From a checkpoint of a small transformer trained on Wikipedia: a variant of Adam for these matrices.
Each number is 128 + 24 x the weight over the matrix's rms, rounded and kept within 0 to 255. Layers, rows and columns count from 0. Numbers have three digits each.

# v: layer 3 attention value, 128x160, rms 0.0513, rows 14-56, columns 0-159
# o: layer 3 attention output (transposed), 128x160, rms 0.0483, rows 14-55, columns 0-159
v14:116022139139115105164113122176121144116142141118123108157156121104127123187092099143133112151127096178075120139162122098108093082141086106119132156136121079139148099132058094126106153115088148156154152165101105111160167143162134137102122084132153171110088099123133163145129158175130110130113142096141144124138169140182137160100125112092133142092126176156152107154160101147131106132135147131152113141103096141124171161131128110105120161089127126098164154135090148147150120111106134
o14:101161090057136122138140172079112155127170130150143160119084122139142127101129129143052150127142107149117135110102109121171152130124150140138087112167123182109078177137170150144136115125144125174135120089148124101148130083145140101126105164097154114194144124133148122095179107083135117124170126181118097104100128134127082121147088143143159133137126095117122118146102142101128130104156123135014116145130119083160127158149100176100122109182126125164109148153139121163103170135140119
v15:154156158081073107158092116112078149145117070171089121129142114146085103098162083154152158137106119127157141119117102131143161119119098121095147088101131146095119150129156147114129136096118139148114130116123149100135119094129130138160085141139083128133142135135108169113098127137097135107111118135076141118140124130110093089104184121135143078067145141135131128109159144088115119114117127146129172118064130097122158121119114109129151127153129063122124118136098172108146106088142097
o15:134127079165157140138105093140155107120139167083148129139135135131156136172118125097144174101108163145153106138165143173115114146127157119150123120154085140161136116098126131171135115150138161128150162180131090160100105128154122150104109130131150111118160178091131032146115116129144150136157127108185153173126129169106171130139121121129110169154083135107141079139151141129158129159148124149109079164139156156145114148111134131125119159090113163107100147119128134105123170102138152
v16:105131134112113113157115129112142085141094094143126112100151130092131157133137129122121125152111135117137130090143166127123093156124122121119126121114186083106147142099141087094132156100140104157085111115153135143137118119100137134134096126132164131135129162106118159153171136110114114148165162136089172129115163128135117160123086090119117080129158157171160122120100107149124156122174099135162102118155119139092078184110123143095129131162140164062096137110098138148104130109098131
o16:154104099112127121103152149136141150103152156112130123145111144146143134123110114113124119124131112135125189172122069067123140133151137130135130092186101154166086083165107140118090133124088146105144090168120156109134136141135119128082145107137112134116132086135095145113113122144136144142095124162150068119140114162139123124174084120144123135141135173075138119137128130130125130137111139133147145141150159101149141100178113148127158123088158103170129113158141124138115141123117165
v17:133162087190145149137106131112098198112119159104148118124154136078112168124140170138118128085143122131121123173134153120093168104126153123118131120160160132116108146176130097100146102142139166195118121111178159078146110102102129131113149085085127122105104108125147110110152170126143130132131159114148087142156128168127137148111127154150114115141118119141102140148131124196122133131100118127119132126133151110125139106136140138137114127160132110103114159141150145110106112136135144
o17:160108133096094113106158107158119154158070107114159162130112113128119096131114123144122138144143114143107120092093139083153141150104117121109115109104127086131131122098107118097125142130115105112090146115091103113148139145119100114086104134155105094140133107134113152135114073115111089122122156146120141097144157134108125114156106133149116132133139135148164115090116163146093123121115141107149150112125139111138167133108091138133100138080159125144130114112107096164156089113131124
v18:131146096150129130065102140113179180103104172103154147186166130141128149115093181066157139041150147139120170172185157134105152084137124128098140144112142104172074148163141113117084124098153140121122115111145128144121111129108175137127137170130098153107111107126092138119155115119131138154130059142153113085149117130151162184117169172109100134146139128140142154154143182187156127158132109155134123142129130091115109111139148103151110119098156152134121179132113142084084137118104085
o18:162095173142112141132106107165092134168128086139100143069122137130156158132155141207096123159130130145128140120102134091135134145133136126112090102084124067131176110113111091157155141068131142155118123159089150135137162140115095110133157115142116065149132125105173153118121126115109064116114113126144150156134122147157093075149107142125077142115149113175143113096108069150141125078099128128162111104118106116125163108108109163123114157166136121140130087138114078139199117103156132
v19:131125134092131126125107102123154078143138149111134074123106137072139159165120079145141137161117104119147142119107127126116100122118134096135120143149159116115146108124118139134115102160093100135128099105116154149125169141145118135100152115125116136126084126138116156122127117123124117106152133105157144087166124128157124163150120083158108125136119136171112084130120096112105142142118134087157113110142146131121088122124126115139105124147097162116099092120124112124097149157123138
o19:138144132193119143146140116138131172121132142117107140126124123123124092135133126140101136116144120150131137155170135114172128146140110132090129126120131127095116135153126120102129136152151152082118138121132134089115114116112142137140129152151132141129135124122120144134150164154153143141085098151115094118130128132128159105125133134162148131102127134115122159160136133158114127083125127138090155151136104123120160089126137113116110128109140126129131140163115171122112113144124149
v20:117167041122115100107150146109146157132132115115142110140166143156111104122106163120122149170133152129133145121117096145131145150130088143101107161130099114136150146074130133133116142095133125146144179170151127103162120103113126102157121095147154151130103113162138146154147117156123125118111136155077134133116100144113128130121175148143118087116124108145138114117100145186131148123134141109130132120128133166145119134150112135102153108112133117103170136103153172157108167153179092
o20:106136131110114146092097139115114069098130102147129182116082121161154154108127139111112117122120108125117131120143140086140139125138147121168093096178124142147147092141134109139133109149118118099104119126130072171125106122118153127114141116106136117130180137122085120096133121117159173101170172111131138158092161106133119127094109092114108146155118146147125137140146139095125114143159127142195138126117132106162129121166109159138149138156115095138107110135097139093111110140126118
v21:118123151125126128128159116188153122155146121166144178095120129130120124090132094157137100109107134130138153144141086152131140165119111139129113130139126156119122138103088132136153120151149181123106103136156116164068177143138115149164125173116140170148100110141104131113128130102125124121130055139175167098156160074122102176086149167155113133126166099181092165074116136095128164131130140130126130169176142099169094132110126142166122134100110118113154160141143118130113089156134138
o21:134122112149126147118132120087125129130083154114117089132099157137097140166081137117153110122120134123138112139165104168125162123149167126170116170112156130071118102154116131164127158103102105118117106163143170126095076198153145114132135114160180104118172152120148118131125159151109108131141137128089118160105113192085166104149113056098136102127156119107205120185173115131134139101104122147011131104129121106108146128153139056097170147162122116099146121117127131133157112167105140
v22:148131142131134096166084103064121150131115173157138154130133116147126120129126143161109170084156140122131128145135096108129100146098113133116124120101137095071099114154135123115153118113118100123071083128114105117131121138120144124140057134143128074137120156146119164156138134222172132135125072150094118140128158135131103133096109112097127147095129147127150073157106186090128136145098130156135116109135125135104142104132124106153109184112135124105114168171153144142147106134157122
o22:132129117099080159140129135194114103131137117079133109115116156118124137103138095097135122147126203147127132154142113142099127101133175125171110108124122139156126165081092108137115156131137190162134143134166172104124143075147118133106166134135103131148121147118135091123121120079111181132121139121146162104122110141105114149129130113113108150153100098114114143120148140151196140133151084100150158151153131108142103134131099117099139119152176150132131117055101117199144186126102117
v23:126151126082138127149127154130134112163122128128138147150134138150128153134129144098138119148156157180182169107155124130147133148146127145149117153114127104138104117149149119139157138172098087112109153127080085133097101110091125109127144136141157098130163120095157108163128170131107115110147116137111121135101120125142144126098082158123091169148100170143154157102084151188136098130132138099124109102169094189114147108129123105102152115134129161129139144097111115115120123127132151
o23:097107136133094155094113122100123106090121111134142087107097148128119147080131135175117092113126091118118135133084133124097103145150137153077160089117123141152154128097116116162115079104115149107159117112160153124148154126127142099123141145122119120159097125151103135124134103121156186102094131112096098122133129084148103130131125126107140087151144102122100159107104097091117153115138119114249135119103118109129082134153117161144117130147147148147118088158120099143100119132156111
v24:095190165088120150133116122136089150129095160128116127114114132138129124077152132173105155104130124112106098121150138122112122093114142145122141101156141118131116118124075114107096139095153131121125120153112102139205095110148150148141109134149086120110140127153100089129119125148161146140120157149114134148171144171126142119121191115103133128072122127139128102101147154101101101109152128149122151160092136133095130145107149154165116167178136108128140141130117163139151107120120111
o24:164120102111142137108118136138173089141145127126150143116137113131111127128130108146143170128138130114126141120137132152145145130120128112182113141098113112173110169126125144159118155132092126111191130107096163137086152101118116149097152119107169108151146161124157087100124111141098135127176143105160197108145145116126119158133123170132116171146095160115137099115138121152130126170123124101086100116178142114125104110111090112116131120112159128115108172107164127155143134112112142
v25:146131142145105117104098081118131140139109141182114094131120129069111180135145092120143148101159122073125151132132121114145131152087115090113146140137151142101112116128133104102108077152095156118127115107141134122138179104125121111108125140115135124115099133126094179106097111134087127096108125173105121132102104155160105121120116123109104123150150146113150109140111130142145155143135109083135141111148109129128114112115134110085139098133126085119122161120117135129099107130115141
o25:135108117200115143144133129125134166135145098090158127120121112140142089130095136108127138142100154118137134144137149141115146136166133132101136133130129147135138127136126128141154138119159168135127129170109130118112113143100127133165116152154068100136130078150139092175142136133134150121131108155144128149113147137101110112138129109130142157083141109139138135122138163133136122121136138171098142149090120099147163125105140155114121173085144148137129084123114115113142137121132142
v26:120088101120126115119108118157105109154119126140103122131096119158139112120145091156154109136122157124132111133127109131133117110147140131116143136104170145129124122142176111123124145127127151109119144132114122132133132118139134189149133114132142114129114126115088118167097134103093127108114160179113095130182137116144132083124130111086123144112144163183149129116106132141116112132131084119134106155074144113089138119129177133097141089107127138132130094119088155165112153124086120
o26:122105117146119152110103135090134143149164128123124116129168116123137151097117101109099137097109072146147146144138106115116110142147122127122149116174112127146140093133112141167149159122139119145136119140082128136124159125111113109113134145107125155168153116135127125121110125119163134157129100099128106164093142172133132148174125130152135151111102126095152118129129091124107147135147121146105099136130117136167081155139139117151114135133170111091144137156124113128117144088114132
v27:123152106106141122167125120131128113159099159126128140120148115107139111107125092135126132143155115141046105112102090118120153108167105116136137074101114109112143118172143148108164168133132096127085106142076109137137162134154106155161106115133092096156144141130103103093107174157116131107104127104129128124098124152154123076112125175097096141103108155137107141123122169102137127116097167151144113089110094165114166132136177093106126164122141143144110167119175151121145111120089107
o27:165105122127117148169126108154118094119178116114139112129136164165123188102149103151161117130118161127191115130153133140116108116109145148117157149102141139114072112078134120178114118142122175137145190087165129106117098142098132063143109157123129082153088118144166145148145092122121187117148119160156102122150120102136105116153152116111144103144126133137100124129136111136115144128165107142141105115146133121142077123114110152152160109146138151113131118143107138173096196137141152
v28:113121093110127130134135125170112137128139136174174148083099109097105150148181123160079139167150132160180073102143147142106130107088154147120157085127140171128111132165098078119151136159153147112098084134128103143135157114061124144136110151124137084126145169095141094139125146102160122108146153180153143171100150109104150111110130107096106175130120155127146154082117142165134103090124157106148131133135156110065107140122157152130101163138157139160141177137150121126138123105130160
o28:148109165147145139109131132128171116146119145137152087135134112112105156062096141132194127098115137091148162150101116129129144123161112116140149121090128106162089137115113158129120141154071095099144124114159162102122172110161127153105148095188123092177109113158116132124155106144100100141087146097074087114173134114133099112167114144162113120152124165114163117145116087105089185150077107126160112095139154169127129137143111124118136103104141106078115132095128112177140109116153118
v29:104066164196112093126144102111093094112168120156132133102129123136096143167130120142127116133129130119138100185155095112108108173112109123149139173146133137120133107102135162070142099108137126148139154131134133179112150151203126177137068137125119126174134144139135146110143180168134130150130118101103139137176111093126103147133139124090130140159135095129118153117130103099137152100111108101124096139121124107118117149147109149142134135148123167126143101096118095124152117118083143
o29:128155117105141128149126139152146144140106152112101122159115143125115106131126122093140107093139160134120125121157109115126123060138144129124116145154144102090071117137095117145090159119099120112089071164127167092106086129136151117129148114132138174091092112135124135147130162141124101150128100152166095127103107152118127135150098114122143095096154135134180120170152149122173168171120141156043133145148118127117097096100152087075152112133129120137154141157151127140101150144069114
v30:146118175174172125175135106120085116129131131061085160108114131084144189119101147117132151114125165175136068148142175097123126134146163159135189139107118157138146136082146130094181158136155114154108109103107147127131108142131167190168126126109148067135149116152193145121164171161189127204093175098109127124102075130090130113127088098104123134153126142144161124179139094155136136111139145159133143103172118101154165158157111120124097108196113147138095092150122162160145116111096145
o30:150161170021138079162137125137139148134141104142147126186163118113112121148174157140128139087136127146149145113085089120127100076071086149109122091159110124144100176176116097098068130143117124112120138113121114111148141053106129092091142111106071215105087149126085150142091081108124044166074140125165091110155125083181130145099136184105152131117153089145077119135110132138115147118115128075213135109129182215075133138115099179174139068103175156172136150116123089124101155102133092
v31:116180163104120119168090139076107054167157099146107126133118119107115116098110133107103102131153155153143145150153134131114142142128129116135143121123147145112141110145095125117120132150141107141123114099105120119134138123151094110117073122126125140147171139151142079129100157178098135126134159123150147132127086142110134106107108107137137143132122137132136151072110125175112076127129126125135116092143145126093145112131115137130155118157110115127129132095105140122132191123141127
o31:119110086153106169101132103142127122106137127094132111133111160124117143112116111150148122100090100104129102122124112101140108152127111168115142128099144113156155143120130131136123113150062162096133134149152151148089114121148150136134168137130160073112109177138136168152137114115157142126107097131094101127153143129130115132116133127130141149120126153115118163102138114106121168167113147085125140133153122115123087108122164082167122136144155149144142098126149113108108132139089136
v32:130080120111108131133172119179125126136126146162112144140081122146146102196133134152125113143146129157109109108135135131126054127148144117163099116110112128151140128115144131152155120139137145125146083122167102154125154159110124135165144095145154140139112134127110138154119082114122131117124115127130107129113132127127118083124117106091114124147127112126136145143111127085118116111116113120131145143143154170150159150130151130149132111071114168122091141122115120137139128131080121
o32:085118136140127127132134130096132119126141105123143113131174137113129156116133113070113094147127085107141144152094117130112155138121129148120129138168165141107135122189125140122118129123136101168144145125129114104118124131154160131093125164102124153139139102134122144108126141119100115168106153110106136120101147145133120172108144107133146117120132118119141100135132120139155151131141109129090134129130124128124107136133131104096143131142109100123147134153151142130111148165127121
v33:090119095161124129122101127129124077110116111087141103122143115185096102141093105147149086091145137133089117178098099121108089147128100091166130123114108133118152115152086149107157156157116108158135139153083136150155146130140102149168154125124092137127116159179098152113134171151141137140120167074127111097167154101124154099137129154120114109119112106136101102127159127151129131137100159153125174138142127121160165116115138102128094127135139162167143130121121149096153120144137101
o33:169168153082128130170140114134147151135163124118116132140108141098122126142168148116140157131162123153184119081173144109147130147137130124088141150102125105126082124119136105114122116126135140094110137102101126137136137116133145072110118102150130116143148134108123153123143091161129096135151102136128141154124077105116105097110140126104112140128110164132113159149165141109123137101138090145110098118124123158122082102129146135105144095184101089127131142165137151132112171136105153
v34:097191105142124119093135143179101109143108128149136164138120130140084163114159142071147148157148145138150130141120132141150143080145122135134140096120094154155115132108176135163106100153127133128141133110119110135062059092121141146148136152176125135107176129111124125112168137118125120121113097104101176134102106110102135101109109153159148105148069116100164186088120144076111109114125130151113120114160140165119123096113052131103151140159126129120120085107140132070152085103157140
o34:162110154121131148121093087099123090099096146075146115137102136154121149138120122173193083110119125098143092114120161164105116132152132124128151155144118099122171167120103109133099133124110104085168139145130127148145104157151148152120133119102142123114084138115113089162083143174096116117116146083156091138145098101118104133101180131079105095138144144116102106153107132133144127173129119120164117093105120157116111117100186154127127132085087147128126137117104096119121094112155114
v35:114184054178139140089157128121115106119117107117161172124112125105178139129139116110134103132104112119094141088119116145130138076100199167130133111132138149149150139087129130130160153171121093093115098107124109153106112120095098132138162126156138137123153132114138080132124103127163132103128150140116186127087117130101116119145122159144098115150089184109125096123125139127119153118154152097114125136157150156138095086150123127135117090135147118116118146147142108115097109133132123
o35:159103188115124107123126110139171130132147128136087111143133090146116132121118158112161134124126115078137143149139147093099123143126094118127148137125122118137111129141118107123102132119148120101130129075131123138137128181101136154116134105102112116125121137144082186121148110151110164132107124117116096125174146089151128148146148140134140115144156113143081154106120121123114119114100111168244127075132112162084150122127146139146125127096105089123132117108108134096164087119142132
v36:125091108182122159094098163145192130085141096140115181117171135180152116114124098111129145080096134133132153141131099148146123072111175162076089134082188115123136148164165101128151115102101180116121083066136113134083130142146151116131123105151146121141147096097139156115150187115176111115136142137129173119151132081159177133130163109127123117120126119146139126106145115107083140176121191147110109187123114100119106144109137114132109175101098112096104138117136102134128121140120125
o36:145126152087117132153123072085080133184110196123102102119132124124105156182110114122171123146110103138133135123121118100102163173139115085190113126132066101125108113083088104158138140123194078137098107183107198090133081165137079148117147107134114153114117121124082109150115119149063116159123103120104104123143090174086086125154115147171083108168131126145130144146146113172144130047103101180061084118108100122101149121145115080127148133148135137127146110133090136132129082123148142
v37:106128127115102086119121104138107129184202126116114154177119120102100160165175123146198137154138170108127117116190138164129104177151078119148168127124129144141113147129139108118096144140114139175120142121104133113087153141072182114106108104138068118109130134099128190130121175101113125183122061149165116066122122154118117122122115133092162111081086067144149148135141120149159118089168096150151101124134161109118138100142104127121153138147114092129121105117125176113149129104097122
o37:122100087123143150173110104128098133087099103116143122142141171108122139132100131171101133108131145166163142141088124168150120097153155129086100092165112119132140106153102171170130120140109125088122161136126088169155126137173139126101127096097175114145161130125155073103108098153147046129088165081127119169085130142154165130083073113153107144138139149130183114148103121073109123155135146106043191173137141141126079167110161171147085119108157197113131159142108097154126179129150153
v38:145083094110149127113136124117151112114117184106137064163142124144171121100107122156092110096136118120096062122085143138121129165121088085142095139120145117104144110121123095143129125097089145130128125132149124152149104151132121089042128170141091097133099122150132152109074113178136124132134135164117096110167085119149111166163106107133137186059170094116122089144117155160101117133110146154132130119096158113140139135134171115095133133114150093157111126143109117147129098158063121
o38:143173156152088129122144140127105153113162072148103175103160120118119109137118113062145156168153122118152149113157158131153145103123131105119118118110146158153122148082134120083154123160136123150099127095134151127128142123092099155151143117109134156148146132136148099125166113091111102105149100129140149117123133128168121120127184125174146128125077154118147159116155073128127107103125119076100165157136119100128162166112122119141104130138122136126107111117162168131137168124122140
v39:171090124129110147113085121189182148144145115107098140137177126119114087121081112163111134155135134110111174136128104116125132155142095112128097158095137088135154123127131117146139128116085148134172179134081124084107143128127156133105133108120100150140154177129129169125131191151113127128116173102170114147120165105150112126124134156134123137085145121157132129156159120142163150104130159154091122136145082155151126148128131102093136119106138122118136114109167110143148117155155153
o39:092173134088160130169134142094108162127127128139131116154099124139139139170164105160104151126132127156174097091088154174133130110132150115105112087185053155144104097074145119128112120141182126113104097102129132102176096146145109072126118112116112129131098037118111139140152098129142104155157104126101124132119102128105145115104109127131126101170117126153105135154116133105108107114170120146070121118075157094146137182139114184118128146159120152176113157170111152135114163152153139
v40:112135102181143100136148138119138153121148196090133113126156124068153123147113152110114116138151084131095101109113129133125160106101122110154098107107136125132119134122133122125122126125139168142126136074159167131114132129115120142083116114148143094121120123100108147093152124150118130118158111083134139154180116095132103145147112127093127102127121109090113074200134125095118122142126103118134111139128165126124116131144158114111116094113150131141106092132146142116119155138126119
o40:148147120134107126151142109164097161128115120141107160154137123138127112138121096101136149129128185133131153133125128065119106093137120101092151131146160107090141126160135131051098132168126119154097176124121106100134117156135130137113123125085105166122078077119128147110122115100120131133145100144144110099113130153139108115151134144146153123127115155171132127112114149187139106124128117146142143136128112108123154122094116159136086145115123111119125139123128123143161118119111113
v41:136114126081129115168083147174115105147172123072095089124124127083180130107165124112138143111091144121109139121103145115121096123133104121114153155127094127139113164113064126142066172105160139147123103148090132135180104122132168141130143118105113165146081130179131135113189105139110127167114148113095138126112137202152154142091092076153153092129094120117139130146161083107130141113121106106157106112127157168121135196129111150083108157114150193172129116125137126155135124129134121
o41:117131127123210082129155168118150123149145119184126144171164153159107116112114140146075146114157128161141118114143135144189133123100116178139116091147119127095112129139187142086116143147084109145176166136147130115133164078129161131101135148128129095113116146101124165071126132104175073114121154153179070140137114062186119116098129180108093189094113139101083109149102123134083120137147151100118138124097160164167155110148105187146125063137120124134117149181145162128118152119151119
v42:120069107160124128113141111159140140128162113092149141136127130080131165158117119112145126139141100124096117139119138150122137137160092139119123138124144123118128147120127139133135086158130151103124147116110119111116120135146154107138142104121156122123106104109125152135138098128115126128113106104152111143124128095136156135143093113152140119115115107121140158156114134126126141110128118121125095154111132152153123106177129115173111053085113116116130094155127104119116143128106140
o42:139131118132140107104106111105095159110112119143124136146108100169132113122127157129120127118113147123147121136125136127142122121119153087119123124146102116126141112138127133134119147153164122125083147112149107123171151152129116129093105143128110162143129112144146122111150151108135129139119146157098108134091123152085109121132151142125142124120124095165133133172107096107128132126150128145153155132096125161094116162125154133110108156111144136108143132132116126113120104144147121
v43:132138122120133086154137136092122112151137116104136155117097133152123115127146129121140156103094143143167166065141085148147147136136166157080101152104130103130101169148107136140133167165140124118092135116094122130121116110128158142133143169143151060127145114129157125158141137122135128113120063156089102136137152115110126190111122148161125089131084151120136119110136162122121110105141108060146160146151156145143105107146179097147138119103176146146109155144126128116138103147180112
o43:118139137147138130129090120151140114126128126145094084140140115114125122095117164156128132122145139139136156167131139130095086116098129114115151075079107148138139111110128095136088096114139155098134163143169124122156180105139139115109130123122089125161109196126065135076150106099133149110105153084114142122125116080120137079137113147108088168153110107154111130157106080137153161130114115139234140125099164190112128140147117197120095103170110124109112124142099123124143134080148103
v44:107131129172147111122184151175135113149131130057082115120086151100127206126173116126135088182136150144102103131112139123116112137145109166145158114146137150133182143094097113139142129185159114107063094161123125143115159129128140164132121147153138156146091117137132101104156116133145117125095118114162163109089092174133098170109079116140110130148114132129123168115127140111113126096154133140148141097122201175128158130133105153115141091162132111147123117196126099121146123122110148
o44:169132147103155088149085128113146120099141120142145152171144105145128120109097171113141141078108094106178122128128136132166110098079129143085166137131137144116074145163166138125102125098086112104172144087144141144144126132119184107137130129116091095103140153133103162125123157138157091164113139112119045129142165081160128122126156131081155123117160123125120109178128063120086133140107133055124154093148154190125153150134135142154133097122121166129109147098124159117120141117152096
v45:123089098134132174132127146191088161112083098146138092149136129153142160106115126092150133117155114147133120216094137114133152091152114127153127157125124133140124114139139136090135118133093144124124139111147118109151097095141102135189141124105103167130166143112137105138100149145107129157155159112149160121110130127155137106124116121151111112156173192114119126133148108100079178137135073179116092109103074157110190164162125133110119130136118118126119147085099094135123136108091128
o45:139110123112105090067120142098125111144148143087127150125131144158147100163116141145092112145087090117123077088135136135097155171153105128112150122175131137092099135100180127128160150094110121144134095118110124091122135142114131137098128143115168125098123081152178109158118102119145177110130097188156123137146093134124126135147147125119143122096136095093107114082138153111129124132151135155147129126139150115177136147095136112125143095082115115124148093176171105129075111156149146
v46:128079095120119129102097170171136110143138049109119113121150142141119128054118154107157100155108115126161170141115091136142143130118132139135091157113138152142130127138110135110127138205121148114158126135127113121081138133161071146091123177125134156145126168152122147117140101151133132094114117082100155123108115123111110139127070135139151178112136135091107125159129144067153139134101158080114129113158156100132134118147115112128119107140122124108144107156112170071162129137210149
o46:142170159166131135160144137122122124136105168136114117108104152094116095126134120109120132136110165119159110121160142127111102118130158121111134158136126164094105137097168100115112116130114123123116122148144139153129145147151152117145120101143098106125112139091108135151140161082141130154107098104119097157145133119086144110096205128117129109158129069140100147142126137126072133158131081148077140113099112125128176137120165107130142137160070114139132165146124147088138118131105102
v47:141109071110124127120122170083141113100124122128141128146150143094126114124078126125124135146166138162112107125095098132137145098141100109086105117107131132121100157148146130106105119125127083089119142094100128127176134121154106117133141156169111104137154145106126122156132078156137144133124111061108101139128093128134134089137169104100112097149115112112116142120125157130119139121099127119122124151090125119177111115162096111127134097135097149160091151153132100148191190134099112
o47:167142143192114102110129071153127125120144133114129150114118123146146166112138133111140122124115143114143163126118154092113109156130134125154115097111096096126145115099136124123114110152155175155096133142141129125102167122127114141131123095122104141123134123124135137123160123092162172132101117123117124140117132116123107117112147154121109145144099125153137122144138121099188118138122120150255102125177138168107118138096178166123129116138156115113128106135129177104114142132131111
v48:105129093124121145120138105132133170124098150132150122153154125140149147127100137124136138070163107116127103136179165111139148172151142136153127116143155108133090159128116180130141122121112103150113103150163143104106075127121150115132126139163157134099148103107118142133150144091132130143167090185087172126131140124124147187105166142125137090143098171124126148123127109105087158137172130161125164137143103137126100134130123129143144181143122134126119147145132105150116124156186093
o48:129111109086117097123128150138109131129123100113150150125134139150126117173157187182106132145120129138098160126081112157099155115124172122137104139162114130115138124134109102130090127104127144136152149125141107112143149128157132150112108150076153133136170121113122108109117126133121159097144136156173126119127107132110114108142097167119114135096152122106176112126119145127162100113133074138189141137150148107178131120128123131130104093091108118132128102100130125153159093142128159
v49:135147200131102120164103115120108135089154156137134092143101119155159102201108119116140130065134136135143173159127114130137165152143166110124156116118150122144121118148115124101171138115102118132177167141102136105154120115092165101163128081106136112099141090101149147144125161121140135150118148156099099114150123128156128104149171092120131136136124141118135118092140099142146107180159155116124189157142077118156161145132133094124125136120120119173106123115111154137097115138126128
o49:082120092088113137136113107127158111141114115133128127123166109093106118147148151138110170153139107151115127108137118122110151130124112148129125110109100118156177138142118137129138088140187147165109121140114109160116162071152111132112106156136109117144140155159088082085121088144139108092159112133100178122123137117115125137106098156169129141112139084111098153121114158137150103086115130143167072150096105132119118099140113173117105135133149148140118098141139098137120118112148133
v50:155151160106115135169127159161148123150188077076102114095148126131148127043134120119125124143131147144142123128139198145107179145122129173118114111129148114113158187161162138158086145166111079129099115120099131113092132158150136162091158129128111103138142127111176120137120140124107120128112124100162103105109126118154162175140092150170126123103112183152110130140138100149135126140168132080134106099092081152126108146134154136132134102128115081129100138156102087106169169146147171
o50:123110115172151110092122122106102129095057140141119105142122110114119116147110149193109120120110089147147115122137110132176068140091133107112161126122105166111116067080147140148136089151163159144142165100130170117150129147136116117164082126156151119105124147122136140122139115091157151156112119127137123125150158167146142116109118108125115127149124133129077170138114113084072120132109129131124158129155198133154139143136107130172127136117133174105109146145120157132097103125112126
v51:116134135138087139104159141142156183130158089144094148146125111152145103149099146165067121123152140178139158086105102120132102137094137157142113160137090118146164108090151127131158164117140168113142149129155111113102117111134115109123123099182114138157151133138145162120150106147122140125152112100151131145122082090090104099134148135098128150126148118106152135120121108096141109125161133132109159130136137117160139162108095140125131066133149095109164153126133138106148152114122132
o51:103157143079144145131098158126118102132151136144134116145118121095146141135119126069165105137083127102138098141114145133116142128111124135125097146180134150122136139139128120139118094116120088143132100153153126147099114141151147116118111099072143155091125106104110144154116125103101098158127131097101161139119167111160138179109131122142134138157141130150145145113140152111141129143111114105067099109128161148139172157136127085114151172158116131174099133127169126120134107156116107
v52:157130164137103115129150138144141127136121115140107150126115128149096096082103099117126163106135133177131158145132083116138146134160097135145122180111111160118132121109106185141127126106142106056139131132128130170092163149089100101109143107157167124128132098109152076142128097143143136140113087138181087064137143108124093133090107143095149131150144141175096110094129132085140130105085122190150107122106114124140129109168099105132141089128112157116165151108073119129160165118138108
o52:123120120138139102149074110140113113100137149116134076153087173131177185162109142139115083122121114137126098124111133189111131145088164148109121114114147139129159157145133131156132111099084141187111127149158118095085102124179135106185134131079135158186148199137154152137124137083150146125149131130098165175092144135125162108142109110139163140128125057086139158142125105118161104133163117110160149159194106146116091151108175135142136134163124117112123094139131124102087164159134099
v53:145108123117131130105105132114137165137166112127164129143146124131098126145144093139141144141083105107107114140110071136112108137151103131121127137116130122148141093102067119139127148137160116139172188148111159135146154139133149122091144091129103106106104132117111143097125137142144135139102117102145089105154168142082108141139110127108151141043100123128126104144184114111137102072123132121133113131167112081135154110151078115140104117136144144154108113129125173110131104141157148
o53:126147135115146113178140138165135138109119137139072133130109135104128114136131162137118172116169196161154124112140157165148122096095127102128123106114101112157086206123137143111099097185100122109098115096124091145141110117147131096121114110094111154172140141128141138130146123141124059151148135113113170169120118093142167097115119169179136129165104122139116116139078135117136136147168135130071148137097133166108112144104144204132101106159112118127134182144108118150151160123145120
v54:138179119125120160101136082121117153128116105084132174088132117146110111129134137187088140101116129153127127116158114127133086126131159169140173119139139136141143148114131140122147123128129108091090134149139107105147137098073147138139129113095184147121133127133153102159121134120142136172112087145125118112136189125132124081111159203110102144172153133140129111147140125123148169149131145172128157161074100125122137112066158114146131091114128099137147157131166113151117144144152114
o54:114099149090148096147076131123134123135155116140149076156126083117142135154133126109136147118120119108106144125079114135104138148118125114134106114129093102138113121115100128157132148089157116137151113099125114128154155164126126109129125137144113110128143123118123145125105111149132154139194194122136193161100116132096149181164088127099114127140113109166120141122170134133101118102140111138199124123148140156131096140182083106123109149119143140115140150091097094132133132139138159
v55:137114121105128115129097113094127125132128115148124117129111125082134124133107108155083162132118124116132133087111143113142141104140156098083134167127126134123139100103140094102138112099124179124129109113127130127152125138136113112149095140108163177134125137114128116134129132122117138122138148135083135167109112098150096129120181098123128133174149171097157148104131116136138167144127154145113093130141110110159112173119108132081147152112140121103106080132161113161098149133119118
o55:088140135120112154141153131107122139143194161155122161132156115179131130135131113075135114148110130117110150155130118117110154133125101164177116112178116134114129137121130127125126183108151101118112093173155145110125124069109132153119138102128100137114106088151103150153122148141140127134141108158169122095126115135124146137178130125168131136092168102139133116132136161150172118120126161124138093102105110112128159124145134149110146146127150110183126145092131140112116111120113145
v56:132108183082152180092092155133164086139138132142136137123153124116154087101148105071179143103112135099114183142111161133154087114162138154138127157130110140126126104117150104135113138118148126090126092159141090173087094145148136055138143106098118164138122135138080125135144037068139137153138129076186072117096108128143154088147139116132143119157131105160109170107094164128122111099140102151111077086123108165165113157152094151153088133123127164109101117133125130114097118116119130